config.toml
num_hidden_layers = 13
hidden_size = 448
hidden_act = "silu"
norm = "rmsnorm"
rope_theta = 88500.0
bias = "none"
parallel_block = false
extras = ["capped logits"]
init = "uniform"
beta1 = 0.93
schedule = "cos"
final_lr_fraction = 0.0
max_seq_len = 2048
max_steps = 7921
dataset = "wikipedia_en"
Each number is 500 + 40 x the weight over its row's rms, rounded and kept within 0 to 999. Layers, rows and columns count from 0. Numbers have three digits each. The size before them is the row's rms in percent of the matrix's.

# layer 8 MLP down, 448x2688, rms 0.108, rows 122-205, columns 336-503
099:510546508515443462440489507484518459553517499546491459492472491497469528616475518517487497576504468548435435538467509483475460454543505458499565479549502508534466520531532459496420442509553496553553499511523485448540495546509481505544530490475471482524543471467505467442486521429434528543473452533515448491488484557546516425495518460495521519493510495468482431590386490580501554501560509473515420483454541485502450483483435518529493430463489503529473511453532520512460473502440520518521475444461525474511
101:537531491503479491419486485518452516527491501472446466509558486461505429533502412471583424497436506495518517513580502467610507561535454499501481596494506461508455539484511506451594487541469539492504484490501500512477527459573488533541471526500489522522450479526550469419512543532534473432468497502537535487529534475471531575540553489469517524540531457501508541506460407418526519490569483560487461565483499545467567562500490513506459502525538464529500480517553493501555483497522490505516516500539517508560
098:568523475512466509434521506459513552480501529523513510535530489527539496457503497467474614513504497567567525485483421522573383516487530467425399468485461546514542524486420449477521553504466578590566497565517559445493517544420491473465516548534453486559494517508439525470455534525569478406505517498559552539489480456511507520512538476451561531474531486452424582495537450587525503539499446576525446497471505475479597459510510488473554453487529426444475546469466566520471512466521508510499510517422498538491
099:461492529474511477542474486524507557510477471472569481477452482558484515562525516460466512553531630531473521477484531464433521486543481618542460556441515437542492547471524474557446522495512511528561462508444558441500512502544501521533546492527496487420518487393481542513462527497584491512464546466491434495507495506527498539507493517484478590472500502528456457483541513484526528469457570475538514410455553463494534510445509493521493500470469488479446418530556525517444572535485508535545485450528476512556
099:516434554422418480511503502497456545471519547547439538497479433445504532518546420553462541581475563458470516504492469498450560551501469451428496608510499499445568476477493505457451534544448488488490503447383472481521508476517490509523515496510442506483501475507473502535473532522451515487481517532528491489574461473488499547484494502497420515483462460469438462494519564620543532505454504493440488508520544577531480474499526523550472448548528590554517575509520405482483559515498453527534475523522486537431
101:486538523451538445522471449531519493514489485536447498525477559557537386513596511516550526482396506481418535528520432488454535463482447526471571472530464489508570482484560495450523426481493440475566495426415456564528469522373472552462503552426475506493506452495460424526508472502586543499522443489470458424409460490545429403490481477493453461520508545541528488434449532547526467562527505441473505499479473425517517487464536500535446512438486465556481440481528521533438516490499478542470509487498459499530
102:476479520584557454516547516527560533551455530481501502499476508499492538575490537474502553491521482457475553463506407539528495445525409431546434508468477518554565497588460502490504539512502412536568485506541473465568534540573554511519498495517514465481453482533507508500508567516565483543477525487476530555449470422513484513476494499538504556555518556501441489563532507452495418507483632512477441479545568569540560485511615566509482521485495459515509498533508463481547449502477535478528475500485566469579
100:518462487568542514470462436504527576490445487503461508489474429528525500451513474504478487439502474444501555521647528533451460464482489491507515502457498441571488430533495498518549509585482628491440476512508457532552528501519458502526497520460508504486454509499462444491485507492507529526455488534471471520492517513488493457517457472514490510503508477488479561538511491453458478449525481541483472532450593540428506553536503510453447515453539574453519522445489457503499460491486496483463499537537505514491
100:450520518547476472490450511571451510492497471427537394492489496557494526550472555545501433521483527457492487503552507516514467429503476572474542506477535584456522520556537478417479473492563541430536438522516480423557434511495461510534471519565458531587448467503502489486484514494452504582500540479473475550487478507502515566517466468456440469451589446446516496565549533497503541519485533414469517504504563478526453490482507464493519486495498533491494445495445445436496463434438574508450457447470416532477
098:485584470473516526504553452555430461495492610444449518517468543538512497482517491539426486484487444524464525416480556499511551517511498460424447502505580537494512510549546574516494507559470506523466480496465524528528476525533460529442452473430540541506485468441510581428460504510484507494506544492534542536509475523535504443522478555549534496470557550568552440510526522583501521455530468508500478518522528448501510444530460492551566505528424516486484474545540447487573463444531460473503469508490538552431
103:499518564491516485506566474482433484579542430463561567533545470560491563510529545584503494526495540456475556492536457511526484532384436493578537566462500532515507483501517518499566454528493472508450514541493503513432496526497570457464431564507493506519526492526544548483526508541448512473518555470510462543502506469440501576506495478534457518457541504466561496476508526435467517527534551475465526576456527453524503497497433572494466477498452546497546479474423440460523453505462515528526483517512475473468
100:428551490434471468531521473501511539556528512498521487502406479605466465461517509483505481552587576511427534544542514500494459501524538544457413528501503559491532493508492512465495407478502502522488480406491483433526463516486498558519466522502455556460547512456489529505503506494491551492481540545489422488560506548470551561496519466470485526540452518539491482540490562493464480468560450492420443553531540493534521445467467457521435479448507506496543495563484483502582495570536552479502525510497528434471
099:460508515557534508513483537504566577524538467463518485461566506526510460478419539521484474479512513528495572513457426458494490529484492547471522376515555536438469542494471499512511438536527554550549568446519468502491513491508464540448456513522458532531557524502524468481454454511467562557483508520509461501541497414490507512472509459496563524500486472505554530542550540501510501503490470477451537553571528560533548512525433479554571582507561543513508422542457509522421452513446530398531440486494487522529
102:479531523489542462458544518529507513502550486528513455565523509522568515554527479451539496499583503580530516510478546510483469434440505492555434467586477503495536487482421471534510544561470584508541496471544543489456509526495492498535487455549523505507483537622509490526550507547507466456510483459467503486498434455517507411517504483528425529511457482514469443442541467452530470507455599422459474501491583504508505597506500491513503460380515570435489524533481458547474516533493436560519497497476445444491
102:533566491456547460464548485522455543514462485537533511466470448539483507459492467519428559511577434462420488550465557538450501540502457500478522536494470518500495489423498576483513500492457453529592492559458521525489452398483505490462462578512532527538498505551506438499500484437447542483430523517438519545493534489543412450563519442520517567464413542492362487405560535516534452478498460500429521573537516484436551549476503506450487483440489449576501458475490474498509502501489508509484527529531513464525
098:488562499472514502461469533483494436461481530580433482520482435492535455516576514497545510553471588532519487525476489520420490500462510545454509538519524495446448507506496487553553497581547592472532561514438497479499575419495488553435527497579468465583483464581551474472529479453459499492455522562507486496522529470481486489528461548529500520502583466522594498509511510516512513506552471548563533527463507551435446553475462480504482496428488568518463532487414463527485531454459522517523478526540477511491
099:536451449430565509446460423463494433450540468509491437490513536479535487491525485445552478513495440487478505493472475493530537525472468481488524467485515475576479546455457501497480471441527477443571630541478500552494422513524420468357498445525554541477492484514551566506543453461593493474555469502482470524436489485497423460511525500500450389483441497520437523542469480507514529488540551506452560482483556488505461464479518468571436454581503516465517447505571533492490454429540437527571476475485532467533
101:583474514496547450463480492470447524477497508498474453543548458503486462500544520509506456433557478479465480442562492479463516414391475525523535475546555440457455520529489534535457537496438574460531517538532476468448479520458446488553548451452470467587503538485475550486485513418512514549450460506498451507542495523538475465517501498517454484411499504481502492470486397511586462451467486581479489509520496495468552480482592553557500462499545523524479519577576475516451490463377532504522482508528502415511
099:538508507497472570518517528543520531493490492521511513519493474468478545490458479509552504527560542552475513480525489564548493506462525554501382503456479530523518490570549469487511470475465466538494502508552466452526470490520493430515498468506504501493570498498559460504513478514422472509444497465482525508502463484452521526517419511495522545454497518503448508437499523511439521519447510499497540467528540445416568529490485484548522516487492535465530528486459498509522581554459499480469465478518475437462
102:507521556530460484504502494484573450486527513549430436436490430471541510418476471578568521533477485466518467469542526484452539573521562462517431460445501490506476525507536522530463530438442594481493515482495464440462558471505414513411504446493506467527472513437565455562525508564562514546488517563521430480434520510528475490493424528561466452473464527577477493439496498527494548528481498480525504500480561503562463414502499515446542560486478475452543486485485537524560518463536504463476507533528550429494
102:562475506520516519526464460509543495510551494528495492525471469566536511447609504560520452441527607443514512514545519490474490469491496421532518495504494516470487473544538478464496574573489519475511529514544486469522520527505432563473452524421558534425448533495564501540564535462533534509592505527528437538527498490473511462461435508531507430504525525439529532452462522502506464577486495530493506481568494499496500556516577487498497507477492489475509459543441471569509512538515457520582465487519507537465
101:494474506478470478478507555488580492491515534487537407455482459546435514482449553485462447550550473544551481475505474572469536453555538471421523462448584552529518532507449558479517507497495518532431501452476496540494505532575482495540456487521497575478481574490518441583494465515474500510464541528527483475502481480479452510533614521455485435515461472411472536500533562570528470513507514533459405465500519508459530477509502526464495545527475516555505501516530501507516501453525439540458514546478565493530
097:559514478549462527521555500439438518515500476528489504527490452488492444530453535495471483575460442585472429511473543519438497531551495494471495451570474476489517544558540527476433558502488445555579439520441449482499552428484506532504511475525511510573462438486516609515430553452516535493534393456519445479532579535580424524501416466507437551523520477566460520436475491464528523491506525424489440464461448549514452483543522469518477507502429541494506533520510471452482522504546532488476472573492518520527
105:446460502524462531510553485516519518536537540474534484495476474484478538396520534477546464537572536487482492471527467497499457489492513518543541482494479474497517440517436475532517491500505495437415501487525539506489468503448511469489529559468535409423499478423523530577541482495577512521537568479512495585421479521549489442499534568490525552514481509506489542482474469442573445508499533525521483496491453475496507441526532492534477530448506516442562500487508427485473496476501571531509497540499427498481
098:532523492476413489513502487586490513462546517501495507475492501488488483510597511530503555409489459462537501470529495489560544562537525583497472443472491492492474499560497514473474525471438450484547499453452502510531513480518484560482463420432494481521550500512417492507526536477546536484505530475522516499502541567482595584490562484523512496512538516447507530512457549479479540477497481482556531497438482430500516490536509484487548488499503467495497501491533407488588507508537489535470495509615508504513
100:592452526514475529509514596541528511479526472572413458571537408480556494508571475440503467454475467513476540510447510495556472553477503516533432522466491527474487479494510489493562532499482571468565534491579522489445563454495556429472463503456524539580515474500526443492600518511431478466488470565523520534584505512454487494507527506516536576472556538541511425576467492541430496500550607501540488531455472498500455496479559520462501547481508449458518542531519497471562397497507519542502496505477446528550
098:465482491516549447558524481481417512530495536470451552507469499481456536493542491493502441507444495458536497550538465490576516474464528478469506493421443528492511510455503567458524432487481430407554529459487547542514495501513453554523579477483483524572442574558536487535484494502478499480415509500513476460545542516474460395471519551537490549493493485440532538441547599581426508467456439476509549465517495477526558538512526485522537542537572525528478569513531556530583526537489457520480507483447450524564
100:530536454466501500460432487505488412501486557513561504471592523489522500530513505476428511564510506456398469483436477555489465511494484532555477511472527461464490510488517514454464461364512476503468519519475532519503411529525480545513473534487470546532502504480512519519526426550529493481445533520492483541504485602483480501550504541539529458486579451518423482467476519421545530485565539513488517560498443492457479516497455486519489523494477498457529522514510530453506541476472493542527536579418508465534
102:531532473494512463527542477468468516483480501486435438541471554528529423530470535443474474539459480472547506558421499498482496564477488451487491609490539469487469483549533434475479461480489525521592515514454558488572516445473557423558437554524510588436510477461557455503564490458496529491454503493514521567534427521497495465482483544515496479544503482490496547456428525496555472537479518528554488466490500459480517463510487493464476440476522628435475532477502496521501428456462475462475503494513483426485
100:418538450525513495450562506533544550566560537484534458502501484570488526551505474497500445562460489464521428447502442531519562451610576454452437481514520478483478464573506570505556539536513563465503455528574535507528429549480463491430473529482503583491476504479538549467463502538483552524472485555506502454467555509582540464502459555494482519436491461522480440471560573516562478492426526558542506518462513482463486508458563517498476491510488543572475536490436464493505537505492580416571453542497480454452
100:474459518451537474404511527471463510463503475476600463504489457520476431518473476489459522528495520538494437463501444493533511488427522498450516496507563519500561553504534548491531449448525450518528454451551504543520539481527523423522485403499475492506487519515541512555551501470480556406474477503516445482530450507480547516482486460481470546479490455547524484556564548569525482472459414521522471485506542450522529535453443454501509605476565512533512482502540500524494547427498538460427441540486511418523
099:455518527524418526582500495432503486455521505486511533477557465513475540522490526530450434494468523492543506527480520465434453464457500424462578511508463427539553545535557494561540481510510497490433428457463506483494486488471570523539497456446443543553512527442430492501491447525492481520487528512410532486506547512439453575535541477517492505492514522467501508529504480450510473511542503603532443486488513485489506492448484472503529565553513482518470501448545522504446497519474462545453536492527440531558
102:475565533550522518488517520502442522542480470535481479499562491471439477468497531508497541629466483462525471426522466480483552435567563515441440452479459518500431533507431510565470492476505495550488507529532528449453584431500546490526505470521537526484486513517526477457505478514464462536548522479439478494485484486431479500504576473548486531532502534409542445546471471512538480535515534588454487439512434572463485525499491468433521490469485540493531493418498432513522477482466591369580514527478472519469
098:513496475478539491490503506499535571541561437501499448530488511478552435464500495560450563572491531535466524517580503559512562466468462551530505494575472405509528492468505474519604531478492523472479468533539539568546521507498510506506425415548467604569588539490486500472485471424530603484503478511515541467511532465422454473530488482459516451497559540481436487556559498480534445520501470408534530482541459478562450521506528483468514480464498573530498511544471527486498491476552519496462517453474483471543
101:469444588524562493430530556499468590500480517562465467450562498511545502521548489444507480458484549491547419467477502539542486547546494472532480525512461461429541472475499505494477576469492433583471426467499458520481481491496444462486615524442527408473528552474445526513481494560530545457553491499487510500449495445475550503497505528502441523449459534477538514430523447471528554544470553469559468517440454501468467395516542497508470446540499482518463455496421482507542513547455487526543455475522472522569
103:483601463487542518459493471530474547491443443473398549505472489491574477539502512419491573438451456529545553539467533549415557554503496494471478490518527393447425456489478537493436626500528504502582474575403491484510518474504466534467505527431476449540527457465507484467521518497501405544546482496438558458560453448439509487506561495519519542484551459536541472518478437437492493523531396508538496487566514598480498503477550497435392579514544569422503533549452493585422501470495495502504504411490508483430
100:512486506503465580477478513509447563472456545450512496523501429485486512476524451474409509530540533476451461535568480467510501479514539493478429483549452548470460406503613543458423521453461488493463519512459544519506567462487485502523449536564515494523583483485561578590523539542506444456630486510489504476548522550552504458532437541475496466507442465530495540519524503473588489510538444514501468444393514532395543508520534501511564516522502539514507365578448495469534520520535578507508546514478535488410
100:454547453525538492525478429480513486495498446518485466538485501549451434432476553614559540550445439486461540477475538490521441501591507444567468500461567502538521409482527561511489464487429500441528544560501431539420464519507490531461555485520499514529525534527519543544530488425507524494522500480546558500524458504445510503544513568511466562545444516548491475508503506485470485490574515483413470455494390550522523466489441498464535498493570483508483541519534498507491456447469474501446497499383554449525
100:513523474549570458545492535549476508508537530448386492435483476501529563470586503594540451480532485507459478467491468521568523455495513438563539546437483490485470543431552491498492489478504530530624482435446510583448458541430488479504528458432508534451530515579502534498466524494433528485405487575575542496455580480566492433400484494532543476542518459524534473439505484464566546507508532477454513510522539494491476523523488451518523472490475529485520494465484510437463465509443491532495499512512451523479
100:481428466589450410445517508482523474537497519453540468477568514473519444523537525484475487511488540443570483518481541527505515518496534566557477532432520491584520467519497498421478524423522453508478560505554475536460487525508437542501538440523443515479491483421451484491510625546517542474425508427476478490445502475491501493474470490489458488529465498433499595502403431475556506556451518550560532541436525496504471458523424505489530463489490585492532479505503538520493512493432527454495472511520485522513
101:514547515465559514502472477517511553531482499483644473485494466491519391569520491497499558503440528520515543501488502516516517527498518520548450484486467501442465484533453445552531474410475479478531487500488429465503527510536479519568545488607501528477471499454516438522573456473540541484442546486450453494455495456484467534524521386510403542521548442534480480571425509454556495514470501565477523566507427588513539425512573505433500484485586460509509458506537514541436524500456573478438502500518540497502
102:494433423504497500467450475503545547525517560506475496416455458493549583498495516490458477553497459512461529475548517513454544531524495426592541421565540504559488523507462524505505524461509541427573484411542467497458484524564537493484528518466453514558530507523546483529476468527508541540461499550486592497550518531525534570533541533557530518468507504559564472491517530450530552436457432482500521505465498417529472525508498559560521545449507522488539531551545528503401457463500505539528510488528570479482
098:420459517539511485504531432524494521473574502497468454515431568473484465510501454519476416474522530506535588481490473513489442571459466503456494508536462534524442504515454504439502380456523536500474470467531515520463627506496551396508522535488483560500518492510525461495536532506550526501453557427547473492501476495526512410549521447482529439506513449438475469457462525515436407480613518529477533550478553491507520537545404492514475395489497444431525474576490478471466522565457422492515516428486497494538
099:456528519509528490535485489469509552474493510445622515470517515577491370414459459454494510500502452508475453552475520442395469495410499498457540489473554602548498435544556487533465440496430510493490541537551518607456504537521479499569500505461471547512520529519481479533508508541524498501547488474504480544521521449484513478520495516509493491444528462547507394483418459512512530482472491535474521479456460535458513405487480475507517498503544461463473506533489436525525481551502523562458471405426537506535
100:450472422445474478442519462505543473504509488471521475444501484437477521462531529503501484467506539449477452525511487497494553536543433510561594530520566480504461519495506455494529468489530566532451446522483492513530516445461545494543483474587514541525507547535605566466467482545466500516472497478503495510550476448457491515440546459460462552455421564492500441412531550475491520475464470488554522462445483478472466573458481503456455526514486546496494469524463529506490503459490576569505552549424535577468
099:468506497473471503528512428495532446492444493437491491546492456515437481478455528490510433477471442530591516547618577477539554517518475562483504500522509512469546484474485540542497497496465458465557475507523521498489453434471542529528526501530445496456503498517490518468543479487450492508365501527505542522498500459562439600472435450512487552557425482458448569424427428487502493497530578484554517565440552481500494503437550479485470398483527556451489486580522490498450562481485485430513485500510438455438
100:517478508437477494485426460447526469451455529453486524524464474463519460484532453509527456485562572536482447535445477497489497416560516502513577514535436485528462433466575534544462487481492534450487452583431569552578449502428482457528491584514506505436510476455526570530569461484473472528523487511489527460524440522518506539486474515457508428503466491527529459418489533505474490550498457548501532492454484543556418464515461489451522511492498525478528532543477427496479506560513506502482475504493487542525
097:525554527528405543473448517504472493497497506543371578494518484593467469556521483573489492491558480508511509558472467466425488527495577541568574539482558486516607474482507437459463518517474519526424528599527520536495466493565533538491501575477458454467471580479482499529516515472509520504467513503516435527519543492467465425440466590460466567506497570553492446524533517470574489523442563450469516510478507468454452470483475490465530450461536516505507485519525580502480580434525509390490501516539512527518
096:467410532496519557543507412505516511503573419557474564519564488456489498509556496536501490552504475504448507522483513527520433505508463518526481554470456514513457542447523475553560593578460454491456468451568480542496445577493455522527537459567588456430477561477476403519448514523534563489491484481441548530528482474501524371509558486521434431505510479480478530442436473491604456481549499574525466427523491435455455470523486499419580507495537530501490505482423545462530593520496489446555508569528544508487
098:589525462479494523577473511538486469498533442452516536503506498510517503473508480516470509516459506516527427458475526519577467534447475454422419484474520504532533478500571535552553493487480490525533530501505509477538448437417523546531485475488443501528456474438468526506511459536449516457555514483486544517511474518468507487514522493528526522474471500535515498562428505435526473516539484532561477488503531569505487482501506522476549546502476432483473571494542560517535440524502488516569495498481473480472
102:546500432479475464536466456511549470524476513490504523509490464464482427562591498456550528501501486489521497507564475480536488405472490446459464472479477466503547533517518510496520558502516572504509471560542492516474411504438540504472436484473455502522587514504544496536455569553518453474542518477481563488527502430526449451501558509488544582562461529537416485493517560412490522480508506530557453545443480532537483536502466471464533485529533603460539480461515506475516454506424448418475505511525501482487
098:537451454498464517531473428442573520528500611494478591455533466511450485508497529470432585505487497474476545570492467525501460443488504490418547550535493468444444443488512487527570552500444439470516570486485516437433501535513513452488536449522587553582533506508492529553449457506540459474529512455529496497502552487552449487481511515481455580497563531466486560563548501510520404564546471491558416440529465512487534581495491531548506489487517425541519523579438525521510484546550454487497449458540504491486
098:537496482522491448518465451494482544443508490500567479483510434490497496510427502557506517545523467487456486484513521435567453431585421599516468542552512548485528483459485474500468439488467498522515453442478538473536505443422414514590553464457489539525479564484512499490523529582486503496506533471536505545569480533476645480507573481485459432551443490410475479514416521489479505517441521523517524481470490489477576462548497532529476513415397559465541576465507504574554505505563507530426562507568481436488
101:510464462501411455483509485502535478484517515492524536528466513560536479435525478491484483505502512527501483463455488479576484482475500486471501448452506477496477481542514557546454509519456564511455556495509527471513508476484486606478496513478531504392479448543549443528453538508504539514498455500453527506447518471522517490498499547498531497508518546412555475528508464460472588524540529502517513466562480373527502524477528510475460516556444506519517547542532523525489458398489468453486497497477533475491
098:480519532534488550510474529538556539431490488484550533527546545514488504496501542436495455498460481489510598491518495515553518527498557540514490492532444455482500513467477483456511501476477435555490476546426501501580568458489522527505574492474464471562445455483479506447498497417414536493487524515509565487399471490488491533464528529514475508467528459513532488510522502431488491587486462547526522447477435532454475530493496455401479475434483483477430486556459490484426498431524576501542496528513543467498
096:543528523513445477433467574514535520534481476490561548522442526474567550572579534520512510545436462485490503502556562528527470534482493600486441564482528450491523500553530560523529491488505486486433536504446527547554506510469439510410485450467508484472544524533497530486474505463437425455476434525471510531437511462468452578450421503522456489488502491565590474494473485528496475453485463481543461492506512484486552479525513474462476480520457525514510564479488525524523459555501510524482507512461453521494
100:515533440493479525468463544442529539534480475522353526487505458439511449544451526507497486442465452475518572582493385531535452499499470599481473494537521567531546547537473561411415488552522499460469458592493509499416480525551364472495491485552526476558523429504537507524457458512487581521568508515524529513557510461467559575523526495544589458489493467495452459488531432541422477487447499492483457489508472541441483552421450437512544518498470458520562535449516509508475553539556531489546495514494509470518
099:491545485473421469546551430517517459530492497540555429439510484480572533480533535415544476461451514476486517461526496458465520505518559507551553551514543499448468523506496439434476500491517550451510481498443534522500517570537436507490529444538525451573433525501476486488492517505456507503430480496496432525572501425471458517539510489437524436489436500457545412528429442525499499530529536541489455524418521537527540522535465524476509509473514518448511494527478534522498506562452535500486496479454491493501
100:493481554467473498497483529513515508493446441501500463555454528567498524516568511498513483462520510516489472560529502533530502486523493534513577510446410511498582516466430578535484553595541529504526437456550518496494473520464527484445543453506505524450466466470454598500491488477499508496516587501533522516505483575511503556496512469471510539453574529498449479481549465522505464492469465494497467518471565408531530491520527536529485528495527545537476484513498501455555593604516573547431419490526459530476
099:476491537561515509573590497515476483484525495509525478484451454510471464554561519515547510464493530493471483495546519525472498499551534458492460491509430412493589481537525560446547452558530530553525563523516459490535464495485471494564477534504535452501535446492546513498436519539504592550547515506477584514582497462486455437482503459449522531465411487456466463502514519509435534517436506490431473466529524550416505577500549484525518453550455457414509411544536497538508545493508474523544482440560550511596
097:421540532511450482530475592500463582521472518474485421503551441489555482439468521544512462483507509489529431480581553447511500586531497539574535467507470467519545535447477458461566528540507528502486533528487557545492583517530505480519566484529541512509530526487554488557510464538482552487521501498473562500442499534511482433523465517511486482505562488489491477449509521484514448442532546507425565523518525380457431478533505498462520493524546517542475488582516497505528403459471453428502496483546498467529
102:420488547525563470526511461473463517471511462516536501584384543598510495461453458493550549529540469551526539495542523573505571501553523478461498559548554481514524539480561552487488521510487557509451487507401554495536516482446465452509533462519496494458427490454535512441492483499423569483479471440482522481425458498540441511515500577508583534485459486520528468417469506481517557457537539478486542449500515516482584508544489484492510544419442515460508465513544614512504506497464475479570522509479527451471
098:556467533559484554455536495515503487448509447486469503503489530502512457501617450558484479511491499557492524469529487512539517549525532430536485474492529506415472464454493485426558530504507594539532524525512529496538464461502440552534524516532513500453464495484504441544442515490449543495523493474483555473471486497481485484486504537491491421419410489495553473503500483454491517429509431541526530508532505499452472561523507520463539568444438458565460507478488551536488533611408507476395515468585492469472
101:544567477532550527537523511499446482530428535459448433556453450535507551541519489560506498531554519560552523494525507547426455552538537504537541513511517508445540497447475461472486489561528482522483588538516488517487503519537508492491530425488461495541433511524452492516457476508521453478473553486493486540459538530531443483490494525512539510528478546458494516563505480545497446492484599472494472472529518512424511526545469496524502434437548514481473398519491466516492564559512535501588456479523570516496
101:545512417394482544472503522462558502462529501555565481527436453481464448580520468498477492498532509495489567578517551488506520561520477530416541582507408437540460471484472493427476482559516457514506520420552519500501572497499505530503532459502483507523538505523507502496533480496514462530484557527447506490496486517470519537520464547472513487520543497521553525575501508488515484491485566587520553506498558486440560549456444439481476532526510470433518455469502564522540585484505506545552503474461546556509
102:573351473451464483519547539471555533566486528525486560598518560521488560479524510398542500548552460500433527535484488422517422493469437551491544514468491495441440528471482504567534508475495503488558495491404597481465586535458489541510485486557514546525526498469474533446504479565505488523529496559526487554633536509452526507530540471524503547527509528463534600509449490515493481528454448585490537561489504522501549482443507506481483480526476465469530500505465457468527540457513453541541432513556469567538
100:436479536557513470576553494458577444527520509516438497509512447540480444535544459495451507566530470454475577482555520516582496542439512543563463505473461518524446563551492501471437438616396497492472530497457490485486482493501525493484482477492560543612516509535471488473466417496464498477551449518544479483466479480444423540495470519531511462551474518495462476513528440507503515469499426477572522463495488415480513534554591472548470535557548483494476519468471546502530444460473524543514528521491481558503
101:527493471528527502532506486485413446531564540451508444461535523549406588538458491445482455475477563543508520526462504519472493510503523487485537511521449582516410418507493485493506482525462462462461475516480457450438507589508576529428525446574472541531485500477464542576501540577488509436500499520481447520556460509471510610525497449545463432496494587443477523508462465510479503479510506538544472515519444458488491527465472495520512452460477493496513541482520493536496499488500454481451513473547545491460
100:531527515446529561515510439449530472527505507485488502537510524510522531471461533434505484506450452508499454486551559532442416556480450515455438489500468466494463511465505495527494491539525472477509500520493521448516451480465570579498574436537494514505521523501528574539485502522542525518440508532480571498462427423450445489538569529537494492495501505542477447491525552479497527451530552562440567443494449598451503485535463498551461492435486496441492499443434467525545520522508449435498533510558487501499
098:547511500548571528507422468463404519558548491516502454557498488656461536515532544525490436527529519550551443476557506526473445546396488531471530420504544491517549496502575525454491451528476443491451566516523485567468508492500463550520502556480521521522545500506500529493490507487460476508494450555491465459537520490500469516463518504485525416565500484465489466509566519526515405461596509438500559508503446476507489548516457562448516485490470446416527508486442455493483480475527527508506499486513511490542
102:516549555456473513585475525580461453497548494527514481525593492475454481427521516486450478537471557485502460508469516517559447551510576529439578534472523477516514550498516462516496508551492389513524498502472501524512594575499483601464509560486555535543498496467482544435479468467522499509485470489474478485511477476440490487489483496480503499460488533518466528512511583548455482485564355518526570514510460504408495533519505473494578469519495556486453537519427536528497530481450529491451521505468514481502
101:518549511411496462544439514497486522530497553440502494527476473488454459500518488498497492513501456444470492444539482488515517511510462471504530446421489447455534466537448449482460458522522508541499470390576472517458493527509524473557551519503509504493483564536520479504467502536496531534458510531485439516491466517500580495516532513531544573454452582519509442494464458456521545517478474550530491525530532424508509515580493512501494516439523468503531471479484523523534452530507513572522521495466535488585
095:489499440463414511514511459500509559481514603492474477462479467484546513505520481561518477480538549449555552521602520531534418418531487508492478506518567478506479507512556535578510481542464486471519508540531487523488577467530481551508512488493507449578520508522466503473458474546557489495476523501486530570500549480480522488521462528453502507579425493504494508570440404453528546467467444406510509500452497495524515494424555507512428522584429470475510515429504512486533578457541426460499458450449482467453
098:489459502493433476501503485538422510486487561518509533524495478463474459462420454538467525632520555507552499542510505515527490441498532542533420462561487485487516495433488500517522499513465542474542492465496466447512475554577517520538484475465456506525514529488527479479494443533494504515531497582531498473476501481486472385539544510450467481515503545468540482502436478461476532499447385495529433539518541499438590453481534484439486537541511531547493485458476545507492425490513517511500564549501486535509
100:482485458528445434520492478422476463498532532454517488552527487516549519486562452543553501467530535494499518489485514450480507547428457531450464526552462472513534457481475524481511532581512470579620538568513472482575512519531584463525501558522574526417526500454490471508495490530545459491577538516502583522489505455543437419498531490508518466491496522517462515472475465472542494533501512592470432537489438410438525516484481495488496413474516469505528521487512530527544534538473437543446498463474489554444
101:538532463501530460464503483508498520504523512533542490511495513467522510439474498502501515515473484573534489536492462520487557616486439535450454473600513548543469541465474468422502496573462534476576464436573443524532548515463420544511496417464496521496533527568459568476524467465540547512492554500472501512460511527582414519533516570502547437537419455445516486582464477603440534416504582507602521478474509481508502511478460498501514472549486476513546555540503555488503441549514509593420492507479525504470
101:488449546468523514493466514487417495513414474557513511647532577470523437488606527456491543486474570499523469510496572494486543552458524560452468470458512464511524524570509484551557539478485504518459521553539440478528518468580503528516487495508485460536566448489535494483496475481488485455565505520516524472475508565547506518465490467496511492433534504490508579477554452505456526507456533508555469516552506536516479510536507470521516546424481418506494523507500483464545558444512487547484493424513538507482
101:478513445479497511437561573557429455499551564499499500465522531528508376500415516563495575518538345529387569458466474488473593459434453556462460499511506503570474457536480502443547444533495402444525481510527566526507494415555550493537519506470526438475495444531380530534458514591463519452505492493512462521428471473525504529517526498451502480497460454546456557540474513444440567525577582468495549510458429458474559544555511521488474422465506445523526489453500586516450530479497467565439507427538512526500
100:537456502465565537469496427485436477518489468553496572555429387500491558507472446480511507439555553475433424496497536525493535593500475466471478477545479524517572510479470498496457501469507391552444556525471462450500417462435502571443522428513480562489491515439567600523541473569485460472548526520526540485415514488480481540509507503505541513512493574612466478446442483558531529514537513532458505524502436453520489523521488505513506499466576550531551512468518434536558506554527444538403434512567430469509
100:598514538485534595496486543515475552455464510542533538530493583528469565497481469498506472507530469496530482541544523536574478550522511529525373461490574522451468444516534525538514492500457494567508501538476447462528471476531562487480439497559518468435518495473484441526539440529402557484615465489530555477547533515533525514454539548472529463522433565476433487446583530493538477459501429580529523490483481418507493491492467538451556504510513527479527435468576424531448454467466549547474497560458478505530
101:570533521518540551578506491522563586532525504530512486457489577520483443501513481464476539533527583483546564507536552506494526436498508555485471481515482460583516458550515453523592453411474621505481518439491527520505517480569534578461546507544531535551482535485561467527494466524554537490553529444529502481480572530471502548534512503541553425489551466498510574565426519576513516498523490505526533515525601600483521564523480489495487433511521496510490522483453506527551524505494573461542431509493535483514
098:505497547538527424511514523462507435469538520525450480464536419561521475527502420418580569510525491493486464442514503478534517505440552494503504517486479411536485474527519483452481454508509508489536458537593507539468519591561436495515474519571507471562500549522475540512558574502548567478504461497511492527512551455526466553520477540475458480494461487509440571532465500457485512502506472486466474437571468443496549517554526522483484461460454502567463562541509555487468466480440416493473478514449484489507
102:503476483482516551588553536525507486469526432507536438491547573537460576468498417418503524508566572487514519513516537552482453499491492456504507579449527555542517427545517537553489506478466454435483476495538491506485479514518457426514450496587494531538446566529502520530554493505515566478476455503488432491551519462539524585543505488472506507464433510491474531478501478559571465435492522489443487460563458510460557500515509488515495466536444464526474446489461569484493529489537506479523535482535504499502
102:440543525554467469525567492552476499528498429497475490516445517604454541499552458447539575470428502468484527522566510531515543510497446465496519474439536516500497537538477477494565456522505624431487501502573531409468609473477484557490536600508528513576433525515536579454492540542557501495497507428606502493530498496656508486556506522501430467493506470563538476472512529562532544453433438559491475482481506493434506493480602526549555433452518529495481537474511540503486451507434539497479467499399553533439